{
  "vocab_size": 1024,
  "positions": "learned",
  "qk_norm": false,
  "beta2": 0.99
}
Each number is 128 + 24 x the weight over its row's rms, rounded and kept within 0 to 255. Layers, rows and columns count from 0. The size above them is the row's rms in percent of the matrix's.

# layer 7 MLP up, 1024x256, rms 0.0855, rows 192-291, columns 160-191
size [ 96  96  98  95  97  95  95  99 108 100 107  96  97  99 109  97  96 100  99 104  97  99 101 100  99  99 107 106  88  98 105  97 100 110 103 102  98  99  97 108  99 106 106 102  96 105 100  96 101 104  96  98  92 101 100  99 110  98 101 103  98  97  92 101 122 100 100 103  99  95  98 103 105  98  94  95 103 109 103  95 102 104  97 103 109  99 103  99  96 100 107  93 109 100 100  92 103  95 103  98]
[[128 101 122 142 138  85 158 128 127  81 133  78 136 119 128 112 118 143 114 115 117 163 142 143 136 128 127 114 104 117 170 113]
 [120 109 145 183 100  90 136  58 109 142  99 149 110 101 131 120 143 137 115 104 115 128 150 105  97 172 151 107 115  95 150 120]
 [107 116  90 129 131 116 173 126 107 131 117 112 125 115  88 117 181 137 173 139 167  88 144 142 142  86 121 111 135  98 153 112]
 [137 119  73 130 162 115  78 154  77 147 121 164 105 156 118 127 152 120  74 127  82 120 126  88 161 115  89 139  95 136 129 178]
 [124  84 170 112  99  96 195 113 132 112 152 139 180 113 108 138 112 126 118 148 123 139 144 136 123 172 105 120 125 124 148 125]
 [137 110 131 119 114  88 139 111 116 171  99 126 119 131 115 142 156 143 106 187 109 110 170 139 159 126 132 141 118 142 164 142]
 [135 116 133 107 128 134 123 111  97 124 120 135  96 117 133 145 120 122 106 132 143 135 115 132 118 130 111 133 152 181 148 140]
 [ 81 102 139 126 118 111 111 136 132 123 156 162 129  97 111 117 132  93 142 122 114 109  90 149 139 156 118 130 112 124 110 190]
 [170 116 143 176 166  91 131 208 121 120 116 132 129  99  87 124 141 118  82 110 167 119 119 172 134 165 141 137 118  92 163 166]
 [137 146 153 124  99 138 119 123 131 105 117 147 147 150 151 140 112 147 119  95 124 133 117 125 111 139  97 123 148 129 120 166]
 [135 107 100 132 120 131  80 145 135 133 101 147 178  87 104 103  92 116 128 181 150 115 141  93 139 145 101 127 113 146 146 117]
 [143 122 151 113 130 123 167 150 126 128 132 106 135 140 141  90 108 118 156 129 126 150 122 109 137 164  62 132  93 119 124 123]
 [154 108 156 155 128 161 145 101 102 115 107 150 118 151 117  99 154 124  72  79 104 135 138 124 117 192 128 154 144  76 169 132]
 [116 149 142 123 151 140  98 132 113 146 136 127 124 128 114  93 161 111 123 145  87 100  80 140 127 110  93 133  88 114 133 153]
 [136  82 121  96  99 112 162 153 101 126  83 168 143 101 123 130 165 119 115 126 130 134 134 115  95 163 113 197 172 124 163  94]
 [136 115 135  99 131 138 180 138 143 147 158 132 134 155 120 150 107  64 113 111 108 161 111 115 123 111 159 112 175 100 144 113]
 [ 98 129 117 101 131 128 125  85  90 131  94 160 135 131  91 129 136  88 149 144 115  94  78 131 143 108 132 146 112 119 151 112]
 [131 125 106 119 145 117 144 115 116 144 101 130 114 124 134 111 132  92 107 115 115 107 129 139 129 107 125  95 141 113  79 158]
 [ 97 139 101  87 130 122 121 122 113 133 160 153 150 141  74 153 110 121 101 142 122 110 141 139 130 121 139 126 122  90 142 112]
 [152 112 146 120 116 116  80 102 127 146  87 103 112 147 126 129 152 136 130 113  85 107 116 136 133 127 149 136  98  80 115 101]
 [116 141 128 120  92 168 120 116 173 113 157 111 132 178 135 125 103 134 108  98 118 158 185 131 132 139  71 162 134 132 108 126]
 [125 128 130 136 125 121 129 137  70 133 117 106  70 186 129 142 138 123  63 166 159 122 143 126 136 133 122 124 141 107 118  91]
 [152 130 175 133  74 143 103 107  89 123  96 123 118 140 107  60 152 122 147 134 107 134 114 105  88 115 124 132  88 143 169 121]
 [126 190 143 129 110  99 129 144 113 118  80 166 177 185  62 149  89 156 151 155 148 113 109 112 168 124 114 158 112 146 142 163]
 [134 144 150 107 158 142 133 125 111 128 119 165 148 175 130 107  89 133 137 110 118 179 131 114 144 129 130 110 151 131 126 101]
 [146 161 130 126 101 146  94 106 113  95 132 111 154 159  94 119 132 105 167 111  70 142 193 144 115 136 142 134 111 139 112 136]
 [184 128 134 132  92 141 110 102 107 134  99 114  95 137  90 112 101 138 157 123  90 134 165 105 117 113 125 121 112 125 152 117]
 [138 113 152 138 110  87 139 103 113 131 142 166 126 102 119 162 146 150 116 134 138 122 123  92 116 161 159 131 134  95 155 122]
 [ 98  67 138  84 117 153 159  98 138 174 155 135 169 106 152 137 121  95  35 125 105 132 177 132 128 130  78 101 100 110 100 137]
 [145 130 179 147 126 137 102 142  87 135  83 100 110 111 107 142 137 104 112 132 159 141 136 138  98 157 106 158 159 119 117 124]
 [104 105 114 132 176 159  88 143 128 105 140 161 126 138 129 135 137 151 132 117 130  85 100  88 157 133 135 158 129 102 153 118]
 [108 107 152 175 119 189 137 152 130 106 102 115 118  99 115 113 149 158 100 152 122 158 139  91 128 120 128 170 145  96 160 111]
 [111 151 107 117 190 126 124  98 123 166 161 138 130 117 157 118 107 122 117  88 140 156 160 130 145  60 169 138 124  60 140 113]
 [124 120 126 160  93 116 128 157 125 128 164 123 131 115 120  90 133 128 143 125 123 111 174 126 110 121 108  98  92 100 124 105]
 [115 149  75 115 118 136 112 112 114 112 112  95  99 102 119 130  97 113 109 134 128 189 163 106 138 150 131  96  76 104 104 111]
 [118  91 145 143 103 143 110 154 157 123 161 146 154 105 181 152 126  96 123 137 129 115 139 105 112  63  96 108 134 153 143 152]
 [149 119  93 115 130 145 183 161 111 159 113 185 113 108 127 121 124 192 130 104 129 138 120 117 139 104 151 162 158 143 183 119]
 [134 137 112 153 136 144 118 140 107 141 130 105 101 129 103  79  74 115 140 167  99 178  81 137 127 108 140 140 179 114 105 181]
 [142  91 124 108 118 123 129 126  66  95  99 122 155 168 164  99 151 139 103  95 171 151 103 107 149  99 105 194 102  93 156 160]
 [151 120 106 104 161 125  88 107 132 141  94 134 152 121  76  99 133  86 154  91 110 171 137  71 147 127 127 100 138 172 156 185]
 [135 134  92 131 129 118  79 175 133 144 125  75 124 153  77 141 117 120 121 122 145 125 121 106  95 164 167 102 155 117 160 121]
 [ 84 139 118  96 105 104  85 155 132 178 114 138 151 117 140 144 126  99 112 132 125 129 100 144 136 115 156 131 149 145 157 144]
 [163 118 131 118 172 107 140 105 104 136  80 118 149 103 129 171 139 137 111 109 135  93 164 116 120 140 104 147 137 149 136 115]
 [105 114 110 111 177 133  86  99 145 148 121 117 124 142 146 129 110 121 136 143  99 147 124 151 137  94 156 125 132  74 128 122]
 [137 149 107  96 131  91 122 110  96  91 147 138 159 143  91 101  89  89 135 141  86 119  85 114 109 116 130 124  88 163 121 126]
 [144 135  98  99 139 170 114 141 133 150  75 126 118 127  98 160 137 157 141 120 100 124 107 125 128 160 147 157  91 158 148 137]
 [101 143 133 132 134 117 153 137 145  74 135  94 147 168 115 134 137 188 149 129  87 188  88  93 129 121 141  93 157 147  86 152]
 [142 100 133 100 128 133 156 110  90 119 131 167 121 125 100 131 107 162 156 112 136 151 138 120 112 118 139 104 141 111 142 114]
 [100 136 172 138 138 142 109 124 120 134 135 117 156 130 129 115 135 123 141 167 152 127 113 147 114 161 100 122 135 108 123 113]
 [147 131 122 100 153 102 137 137 120  94  92 111 126 122  93 124  86 113 117 128 135 116 187 182 166 165 175 130 152 121 135 121]
 [109 125 124 133 115  98 105 113 142 136 139 149 149 178 125 159 104 144 116 146 124 115 126 135 120 147 155 132 156 147 155 158]
 [149 121 136 117 118 120 109 172  91 105 159  98 131 100 102 136  71 110 131 187 147 116 160 118 136 128 120 124 142 152 133 147]
 [141 134 101 151 138 169  83 133 127 141 114 167 142 133 164 109 139  99 110 133  96 121 126 134  96 135 108 148 102  79 103 109]
 [105 148 161 107 104 122 150 121 126 123 103 147  83 147 115 126 138 171 119 146 125  79 121 107 141 139 137 165 137 136 167 100]
 [138 106 111 171 101 116  97 141 139  99  86 134 156 152 144 114 115  94 126 133 108 107 127 148 184 145 123 102 129  93 127 125]
 [ 75 183  80 106 112 128 127 122 143 135  81 119 146 143 118 103 119 140 118 130 105 127 147  70 102 101 101 164 154 131 116 146]
 [138 153 162 123 134 116 120 130  87 130 145 137 161 112 148 132 138 121 113 124 141 110 113  82 125  92 159  97 151 107 116 155]
 [110 129 135 113 171 117 101 133 152 136 144 180 134 138  82 110 108 104 154 129  88 122 152 145 121 139 162 162 123 106 134 143]
 [108 126 129  45 129 146 131 167  93 142 115 125 162  61 125 137 148 159  74 154 125 106 110 114  99 146 128 145 131 146 142 155]
 [102 105 108 136 134 153 165 101 125 150 123 151 124 138 122 170 146 146 131  99 139 153 135 132 145 145 132 168 155 143 191  83]
 [106 112 159 159 128 134  93 112 150 129 133 133 127 108 112 130 147 174 119  88  88 147 160 137 143  98  87 135 112 126 149 127]
 [139  56 112 137 172 125 111 151 136 103 123 114 151 145 104  69 123 145 126 140  88 131  83 161  85 111 107 155 144 137 154  87]
 [116  95 141 110 137  98 141 157 124 138 105 155 172 129 131 111 144  91 110 142 161 154 108 109 115  78 143 152 117 122 118 147]
 [ 56 120  79 120 135 114 164 130 130 147  91 162 146 132 144 119 145 121 137 119 117 158 105 150 145 121 145 150 138 159 137  91]
 [106 103 114 114 172 108 107 143 134 119 127 147 115 102 102 137 132 145 141  90 124 100 116 104 136 115 151  78 148 132 129  92]
 [147 123 131 103 116 104 112 133 123 134  99 150  96 141 118 155 141 100 174 127 129 156 146 111  99 138 154 121 121 130 149 124]
 [137 122 119 183  70  96  87 118  50 106 105 123 114 115 165 129 123 113 125 153 155 145 103  96 109 119 134  72 126 150 128 117]
 [158  93 117 151 125 136 103  97  94 137 130 133 134 112 105 106 100 122 119 144 157 128 141 134 139 151 106 135 140 155 132  75]
 [ 69 105 151 137 129 179 174 144  91 136 172 129 142 118 135 111 143 140 152 140 109  97  98 163 170  99  94  95  87  92 144 144]
 [113 144 119 100 174 151  90 127 119 125  95 110 173 162 113 143  94 119  95 105 161 120 155 116 132 120 136  91 149 124  92 107]
 [133 133 148 151  66 137 128 135 137 127  99 125 126 112 107 158 133 125 158 106 116 140 114 118 126 143 170 133 116 122 111 143]
 [124 107 117 107 140 148  88 155 117 131 121 115  99 162 123 143  80 136 105 133 159 114 111 130 119 152 170 127 155 123 154 141]
 [146 156 136 127 147 147 138 121 116 186 137 104 114 122  91  95 146 118 130 128  82 156 113 129 134 157 112 139 174  83  99 103]
 [136 124 142 129 136 103 168 164 143 110  84 105 119 136  73 114 117 101 170 132 138 100 130 154 158 157 155 115 106 117 140  82]
 [152 156 118 139 125 108  98 150  97 150 118  78 138 132 103 147 140 141 122 132 122 123 134 117 134 154 109 149 171 128  54 121]
 [131 113  69 118 123 154  92 104 124 126 117 145 116 128 137 118 116 105 163 115 156 146 151  97 122 112 102 154 150 108  91 134]
 [114 125 111 111 169 143 105 142 124 153 174 173  90 123 166 134 151 120 113 156  74 115 111 159 101 142 154 131  97 118 133 162]
 [116 127 136  90 133 133 139 116 142 132 108 136  78 153 137 134 139  82 109 131 130 139 143 131 126 153 119  98 169 111 130 146]
 [112  76 147  90 184 140 103 133 146 114 125 116 103  99  97 169 132 180 133 159 128 128 119 101 139 125 100  84 168 136 113 140]
 [127  94 171 132 114 105 147 145 128 111 154 150 127 174 129 100 163 147 118 182 127 131 109 178 167  67 136 148  97 133 141 150]
 [155 172 143 132 143 159 123 109 127 126 127 173 124 152 148 147 124 120 134 136 142 110 158 144 108 116 156 134 156 114 132 111]
 [107 145 121  75 142 140 140 101 121 111 114  83 164 136 138 101 144  82 131 115 153 140 139  93 139 130 147 104 170 103 152 134]
 [143 158  87 112 140 134 156 125 134  74  80  47 121 161 100  95 125 119 102  90 145 147 128 101  80 174 113 127  80 108 153 153]
 [113 121 164 106 115 116 126 119 142 125 160 116 139 137 115 103 150 136 123 115  93 135 134 124 122 128 202 139 132 120 171 168]
 [115 154 185 156 105 163 120 115 158 118 115 111 113 122 156 133  85 134 134 156 113 139  93 130 134 104 131 133 110  97 148 137]
 [154 123 123 153 119 120 121  98 111 154 165 124 120 106 134 110 112 164 110 138 164 140 118 129 111 172  95 126 134 114 151 122]
 [ 99 113 147 176 147 110 113 125 148 145 144 112 119  93 103 134 190 140 160 116  90 135 122 154  97 153 108  97 123 124 173 148]
 [124 102 129 140 104 113 137 117 130 110 131 120 170 104 128 144 143 130 146 161 162  76 171 157  72 122 121 127  82 111 167 128]
 [163 129 137 142 100  84 125 148 147 168 126 164 147 146  93 112 102  93 138 157 110 120 104 122 132 117  98 105 135 134  91 128]
 [142 178 152 146 122  83 150 101 148 141 104 126 145  94  95 133  96  94 113 165 112 121 103 130 125 157 119  97 114 132 122 112]
 [154 112 116 119 147 116 164 117 130 162 150 113 149 106 122 111 109 132 139 129 161 147 118 158  80  89 188 129 135 111 135  81]
 [106 117 113 134 110 115 172 101  82 133 102 102  73 118  84 134  86 154 135 116  87 141 153 139 157 157  90 114 143 145 156 127]
 [139 139 132 120 128 125 154  90 106 107 144 151  96 123 128 142 114  84 151  86 132 118 138 154 134 141 146 142  97 140 164 132]
 [147 132 175 150 124 146 133 106 113 148 123 150 145 152 130 130 184 121 120 133 117 126 111 149 112 178 126 175 144 145 175 149]
 [142 107 134 120 116 142 106 131 141 142 190  79 135 137 149 114 129 109 110  92 131 125 124 134 171 108 131 142 106 106 123 163]
 [146 152 163 140 128 122 174  93 118 141 149 162 133  75 107 185 144 171 128 121 144 130 132 119 164 117 102 112 125 143 145  59]
 [107 119 104 144 113 151 129 126 135  82 181  97 116 149 147 132 107  81 139  73 125 127 151 141 143 129 204 126 128 136 152 157]
 [ 76 111 104 119 145 100 121 146 119 139 124 110 166 128 105 112 127 132 143 141 100 163 127 130 142 164 151 150 153 165 132 148]
 [144 102 108  90 190 100 136 101 146  95 125 135 144 130  79 105 140 127 121 123 151 137 150 129 150 117 164 137 157 140 139 135]
 [180  77 133 102 159 147 162 142 155 148 130  88  99 113 112 137 139 127 139  96 100 139 128 135 113 139 108 166 157 139 106 132]]
# layer 7 MLP down (transposed), 1024x256, rms 0.077, rows 192-291, columns 160-191
size [100  93  97  96  95  96  96  92 117  98 109  96  98  92 113  91  90 104  99 109 102  95  98 100  88  96 108 108  87 109 108 103 105 109  92 111  98  99  93 106  92 110 102 102  87  92 101 104 101 112  92  90  96  99 103 102 101  98 104  99  91  92  99 100 127 107 108  92  95  89 105 101 106 100  98 100  97 108 105  97 102 103  93  96 108 101 110 100  99  96 108  93 108 110 104  97  99 103  96 103]
[[202 146  97 148 153 100  90 106 159 131 111 134 139  95  88 117 157  89 148 129 157 124  99  86 125  89 115 175 107 173 148 146]
 [142 144 117 101 117  89 149 109 139 149 140 114 112 155  58 118 136  90 108  90 137 133 158 142 134  99  89 119 133 135 135 119]
 [141 143 127 157 120 147 130 104 129  89 139 136 141 169 123 149 117 116 134 118 149 128 133 143 143 163 107 117 126 121 125 144]
 [157  92 108 149 139 115 127 112 116 155 101 115 138  91 109 120 115 108 155 140 101 102 137 137 115  98 113 126 105 134 136 135]
 [148 154 117 122  77 131  98 106 140 113 109 139 149 119 141 146 115 141 131 118  88 141 117 148 147 117 134 157 133 153 113 128]
 [121 173  74 108 141 107 108 120  89  94 119 129 101 135 136 113 149 127 133 163 129 155 103 134  77 127 104 158 124 137 100 120]
 [144 136 165 152 128 129 136 123 134 121 117 126 128 138 148  72 142 114 168  66 138 115 157 130 126 105 129 155 141 140 110 146]
 [130 124 157  96 127 140 111 141 147 128 101 129 101 148 194 149 141 142 155 121 105 155 147 114 192 133 116 140 129 146 115  93]
 [117 111  95 112 106 118 131 127 155 143 129 132  97 103 119 149 114  82 164 143 109 107 146 143 136 119 151 125 132 152 173 143]
 [ 87 121 161 107 100 154 163 161 134  93 125  95 112 145 149 123 123 132 146  52 159  98 164  94 147 120 154 132  97 130 146 112]
 [100  72 114 131 123 139 164 105  82 137 150  91 186 124 122 126 156 116  98 120 114 106 157 160 143 136 110 146 119  94 160 143]
 [110 131 131 135 113 130 123 127 172 128 128 137 189 106 101 169 110 101 122 119 158 137 136 134  98 115 111 160 166 129 109 154]
 [102 157 124 168 138 144 117 127 149 205 140 121 134 122 129 149 121 126 114 103 131 155 155 126 152 139 174 177 115 133 134 137]
 [144 129 140 123 137 140 103 126 162 119  96  94 143 103 151 153 116 128 156 110 162 135 155 140 184 116 102 151 101 104 170 140]
 [135 170 134 132 141 117 180 104 123 121 116 107 148 173 121 114 131 160 114 111 168  95 143 135 126  93 115 111 133 107 122 122]
 [165 111  90 104 137 148 116 131 120 132 121 137 145 137 132 141  99  94 133 143 132 107 135 113  98 130 122 129 128  90 122  92]
 [150 144 121 153 140 103 120 128 145  89 159 104 162 126 149 136 145 132 130 160 117 139 171 135 114 116 136  93 114 111 146 170]
 [ 89 141 118 154 119 172 134 107 108 132 150 113  97 170 149 102 126 113  99 140 131 114 150 130 125 128  99 125 172 146 122 121]
 [160 146 141  79 126 141 136  78 118 112 147 119 142 110 141 128 129 146 140 117 119  86 199 141 140 102  93 137 148 135  97  99]
 [124 107 143 123 114 106  89  91 138  73  95 155 132 145  88 130 159 126 127 142 149 135 136 138 118 140 161 125  82 108 130 151]
 [127 119 157 151 137 123 142 140 145 177 104 110  80 118 118 138 147 115  96 168 139 125 146 152 119 122 131 118 130 166  81 117]
 [113 112 115 103 161 106 151 145 156 121 175 108 111 177 166 172 126 151  97  98 173  99 121  83 102 152 119 100 124 154 136 170]
 [144  97 184 106  96 155 142 166 113 136 124 117 150 132 127  92 134 186 130 105 112 152 101 151 110 106 121 124 113 127 150 131]
 [168 160 143 110 148 152 100 141 128 136 127 124 118 142 147 114  82 138 128  66 156 125 176 156 105 133 110 159 124 131 157 108]
 [132 156  80 166 131 134 139 142 123 110  86 111 120 119 118 133 114 139  81 101  96 118 195 136 119 176 128 106 164 154  99 119]
 [151 131  88 114 125 112 153 126 130 150 125 130 161  75 131 139 119 128 101 149 108 117  86  85 119 140 108 128 155 140 126 141]
 [134  99 113 148 171 153 165 122 137 119  65  86 105 144 139 100 124 146  96 137 121 167 149 170 105 111 126 129 105 157 162 176]
 [120 104 120 119 141 152 128 144 141 126 132 127 138 169 126 152 141 150 123 111  95 146 124 146  96  90 121 145 125 140 132 149]
 [164 120 110 135 102 100 115 142 115 139 116 135 120 140 141 134 113 129 117 148 137 112 139 190 106 125 146 114 157 115  94 129]
 [117 119 154 131 127 136 158 118 129 138  98 126 136 171 141 108 139  87 166 124 155  87 139 116 117 127 100 124 118 116 106 159]
 [160  99 112 125 100 164 110 141 121 158 138 126 135 171 162 149 111 103 153 181  88  99 119 136 160 112 125 122 112 142 153 123]
 [163 146 130 105 108 151  78 120 145 126  80 120  74 179 147 115  72  98 168 141 101  94 131 130 104 152 133 176 135 154 158 120]
 [169  95 170 128  89 115 147 134 126 198 115 116 130 139  92 153 148 171 132 126  90 120 138 187 154 114 155 113 124 131 195  95]
 [108 151 134  93 107 119 163 105 127 125 142  77 123  99 132 113 127 137 163 117 154  86 118 160 110 119 124 127 149 163 121 171]
 [ 75 120 141 132 152 111 165 103 122 138 159 109 156 132 122 116 123 132 178 158 132 114  81 138 121 143 129 136 102 149 123 104]
 [ 89  99 127 112 111 115 141 117 110 166  84 135 126 138 124 154 124 112 119 188 136 157 112 134 114 122 140 114 135 139 116 152]
 [144 119 111  92 130 109 145 125 104 127 135 112 139 116 164 113 152 163 171 144 128  95 136 171 125  90 124 111 139 164 120 108]
 [152 151 115 128 127 129 156 107 187 152 120 145 182  87 146 140 134  85 121  89 179 120 140  88 107 156 126 103 146 126 116 160]
 [146 123 127  64 116 159 127  98  99  90 124 125 141 126 127 106  99 137 152 105 131 142 172 140 129 153 142 163 139 121 132 142]
 [143 104 106  92 112 126 122 141  92 199 122 140 157 119 100 121 155  90 129  93 128 101 132 133 129 149 141 157 127 135 155  93]
 [109 135 106  82  76 120  92 139 157 116 169 133 158  96 120 108 104  85 139 109 135 149 142 109 131 133 138 120 130 140 109 100]
 [120 140 109 110 100 129 131  97 116 123 167 120 101 139 128 146 120 130 136 130 115  92 149 128  84 172 131 147 101 144 148 151]
 [121 118 173  96 108 111 141 111 187 170 155 145 141 180 142 143 159 115 112 113 123 151  90 137 140 159 161 144 128 144 151 132]
 [104 142  95 109 121 151  96 123 131 152 181 155 109 130 145 146 117 158 172 164 149 124 147 129 108 139 169 119  93 120 154 112]
 [ 69 126  76 163 144 119 109 149 130 120  87 113 157  94 150 134 141 161 132 121 107 131 145 167 132 121 111 107 136 127 114 107]
 [151 141 111 162 146  65 140  79  98 111 154 132 133 136 113 124 126 122 129 106 114 155  99 123 170  94 109 147 140 147 113 101]
 [ 98 137 162 116 142 147 121 147 142 171 107 156 135 147 160 142 131 120 174 111 142 100 134 183 120 152 109  93 106 130 114 137]
 [134  88 132 106 112 191 113  86 133 109 130 143 141 100 111 149 127 145 121 127 124 114 170 191 169 114 112 125 168  89 128 146]
 [119 128 129  79  95 100 115 102 126 145 122 131 174 152 106 125 123 115 130 156 128 119 120 165 116 124 143 151  92 110 118 134]
 [140 132 129  90 113 142 139  97 109 126 130 116 141  79 124  98 117 121 141 135 107 144 105 125 166 131 132 118 116 135 156 139]
 [191 114 129 128 145 142 121 143 116 119  83 162 141 133 141 107 172 134 105 123 168 131 126 121 121  79  89 130 121 155 130 157]
 [157 120 154 155  84 124  83 119 138 148 132 121 153 129 151 163 106 171 107 120 126  93 118 138 154  93  69 106 141 130  97 142]
 [138 122 113 149  88 187 129 166 153 126 157 138 133 120  93 141 141 107 112 122  79  66 127  99 124 142 133 106 150 106 135 118]
 [132 112  77 128 129 153 106 125  75 134 162  98 161 141 129  94 145 150 165 131 107 111 151 120 151 118 148  77 108 107 119 114]
 [138 137 150 120 185 150 164 148 123 175 139 111  89 133 146 101 123 134 102 132  97 131 119 107 107 107 148 154 164 153 123 162]
 [130 133 123  88 139 132 130 149 148 148 124 150 134 143 150 105 113  92 113 152 112 146 156 125 157 162 129  82 161 131 134 139]
 [117 116 103 139  81 128 150 140 137  75 155  96 123 166 146 103 144 132 138 100 167 105 108 115 163  94  84 130  95 110 136  59]
 [107 128 161 104 105 127 106  96 130 145 158 118 137 160 141 162 136 133 119 133  78 115 102 128 124 134 114 130 116 124 161 128]
 [162 119 145 152 115 169 137 123  77  86 124 135 113 135  81 117 123 161  92 150 120 124 148 125 117 130 153 126 160 160 134 121]
 [170 133 140  99 137 107 122  87 115 116 133 104 136 119  96 131 130 120 131  74 109 152 137 162 132 109 135 110 127 143  86 115]
 [ 91 132 122  83 100 115 124 116 114 136 136 108 190 155 130 117 124 136 115 105 113 101 107  91 126 116 139 139 144 115 108 129]
 [135 149  72 119  85 170 139 100 121 106 158 132 107 152 153 139 106 134 121  94 111 113 128 169 154 134 127 138 116 124 102 119]
 [127 132 155 159 114  71 192 110 169 108 120 128 133  75 164 183 153 164 103 139  85  91  72 141 109 158 164 116 130  89 128 122]
 [141 125 170 160 187 141  93 114 100 126 155 164 128 146 189 119 128  94 113 144 118  89 105 180 117  99 108 121 132 144 121 133]
 [112 131 121 115 157 140 143 161 114 137 143 128 102 103  95 103 126 134 127 119 161  68 132 135 141 120 104 124 150 145 133  76]
 [119 110 168 175 169 121 146 128 128  95  84 118 143 118 156 128  74 159 115 173 163 108 160 146 153 134 114 114 124 142 151 119]
 [160 116 150 132 129 108  92 154 132 140 102 160 155 101  91 183 123 139 134 153 119 126 148 111  71 102 149 136 131 122 108 151]
 [173  93 126  86 128 108 142 146  98 130 142  87 132  93 113 115  83 138  62 139 116 156 157 146 144  90 104 146 141 125 171 143]
 [120 151 128 100 119 136 148 118 134 165 127  96 132 104 124 134 125 110 132 137 111  97 152 110 147 104 135 135 147 131 131 145]
 [127 145 120  95 100 114 163 104 101 140  93 130 103 121  95 118 147 128 117 137 157 131 136 131  85 135 101  71 117 141 127 138]
 [164 141 118 159 152 112 132 144 132 175 147 103 148 135 117 171 122 144 156 131 103 142 126 155 179 113 102 144  81 144 148 110]
 [182  84 112 115 137 147 147  93 122 174 158  91 125 100 116  63 153 115 130 127 135 137 130 117 103 135 128 156 105 116 106 151]
 [109  80 102 126 161 103 108  99 137 100 170 112 133 128 129 138 124 133 155 127 112 139 139 193 171 135 167 119 101 151 152 113]
 [139 156 118 118 158 129 108 115 170 132 119 142 130 141 142 144 145 115 119 182 130 116 111 131 171 174 138 158 140 155 128 156]
 [138 120 148 128 138 150 142 115 108 141  71  80 135 111 133 118 134 140 128 138  92 123 137  51  99 109 117  89 148 120 133 129]
 [137 135 128 142 163 146  91 124 159 115 145 138 133 112 123 149 122 137 132 160 101 135 108 138 116 126 107 140 151 102 150 174]
 [156 127 151 160 121 191 121 163 127 123 161 118 154 118 146 123 159 147 152 167 171 118 157 116 135 123 134 118 102 131  99 125]
 [133 148 118 154 108 137 120 100 117 138 148 129 173 113 140 117 131 144 116  93 110 164 111 134 145  98  97 167 138 158  73 139]
 [161  96 108 143 102 126 112 177 162 151 149 109 155 159 123 113 126 162 155 158 153 106  93 146 160 146  98 126 120 102  92 159]
 [ 99 165 107 106 115 151 136 117 152 130 116 123 120 115 136 122 109  86 119 131 151 172 103 121  98 116 139 161 123 114 119 199]
 [132 102  99 137 125 125 117 131 123 165 110 132  87 107 146 150 173 119 127 118 182 134 102 158 107 124 104 117  98 135 149 151]
 [138 133 132 138 106  84 156 132 167 108  90 114 125 116 131 107 122 143 125  77  90  94 161 160 130 127 113 145 179 122  95 129]
 [147 124 119  76 160 113  99 153 112  81 143 152 107 130  91 161 132 109 136 126 126 108 107 143 166 146 116 112 161 152 141 110]
 [113 128 154  92  98 127  99 185 136 120 158 122 133 141 140 118 133 128 133 143 144 115 126 165 143 131  80  93 126 157 150 149]
 [121 134 118 159 136 168  87 107  96 124 137 103 133 150 121 100 125  97 125 170 135 169 148 180 173 136 164 141  95 152 136 125]
 [ 96  78 128  87 114 109 118 156 141 204  92 118 124 113 113 152 127 154 119 123 148 136 116  93 101 130 144 132 147 155 114 167]
 [124 129 135 112 155  86 138 134  91 180 117 111 129 151 150  91 134 104 116 161 142  90 134  98 116 118 143  89 100 134 121 108]
 [190 138 151 117 110 117 127 145 140 106  96 120 122 137 159 114 131 148 116 110  97 158  95 113 101 136 118 130 173 127 105 127]
 [ 97 141 117  95 108 123 136 114 125 106 121  87 122 141 156 151 142 116 124 129 141 113 128 160 107 107 149 141 156 133 124 160]
 [ 85  91 119 154 145 122 108 104 153  85 123 138 143  89 123 127 110 112 158 153 109 134 159 104 160 142 120 118 159 105 143 147]
 [ 91 135 112 125 120  97 118 107 123 162 157 129 167 157 192 137 129 161 129 121 122  92 148 125 126 160 124 143 149 146 177 170]
 [154 128 137 109 112  91  77 185 106 121 106 101 160 113 147 176 167 138 138 153 153 126 121 116 121 119 114 121 132 104 130 153]
 [128 146 159 157 121 121 134 117 111 106 119 110 128 155 120  96 148  85 135 184 140 139 132 141 119 139 116  63 131 104 114 134]
 [160 137 127 157 166 144 119 154 134 174 128 137 117 123  98 158 139 130 157  73 130 138 160 160 131 124 112 100 162 125 151  85]
 [197 142  99 127 137  82 118 106  78  50 119 138 149 114 164 152 105 122 118 112 145  87 141 130 112 177 115 118 158 152 118 125]
 [127 131 131 142 103 147 140 156 103 134  99 158  95 139 150  92 141 120 125 137  83 104 154 173  93 135 157 146 156 135 139  97]
 [152 123 112  94 116 160 117 121 122 124 157 140 153 106 112 149 163 153 114 108 147  91 169 149 127 120 111 125 129 109 109 106]
 [126 107 145 144 157  91 176 130 197 116 104 118 124  85 146 126 130 135 106 154 153 103 117 144 135 122  95 123 148 141 137  90]
 [165 135 160 129  79 104 113 140 130 146 101 148 133  78 134 130  90 120 115 155 154 110 122 125 139 108 128 156 143 147 124 147]
 [121 135 146 128 126 112 122 142 141  73 125 179  97 154 103 145 108 109 135 113 109 163  96 144 151 127 106 144 129 146 135 130]]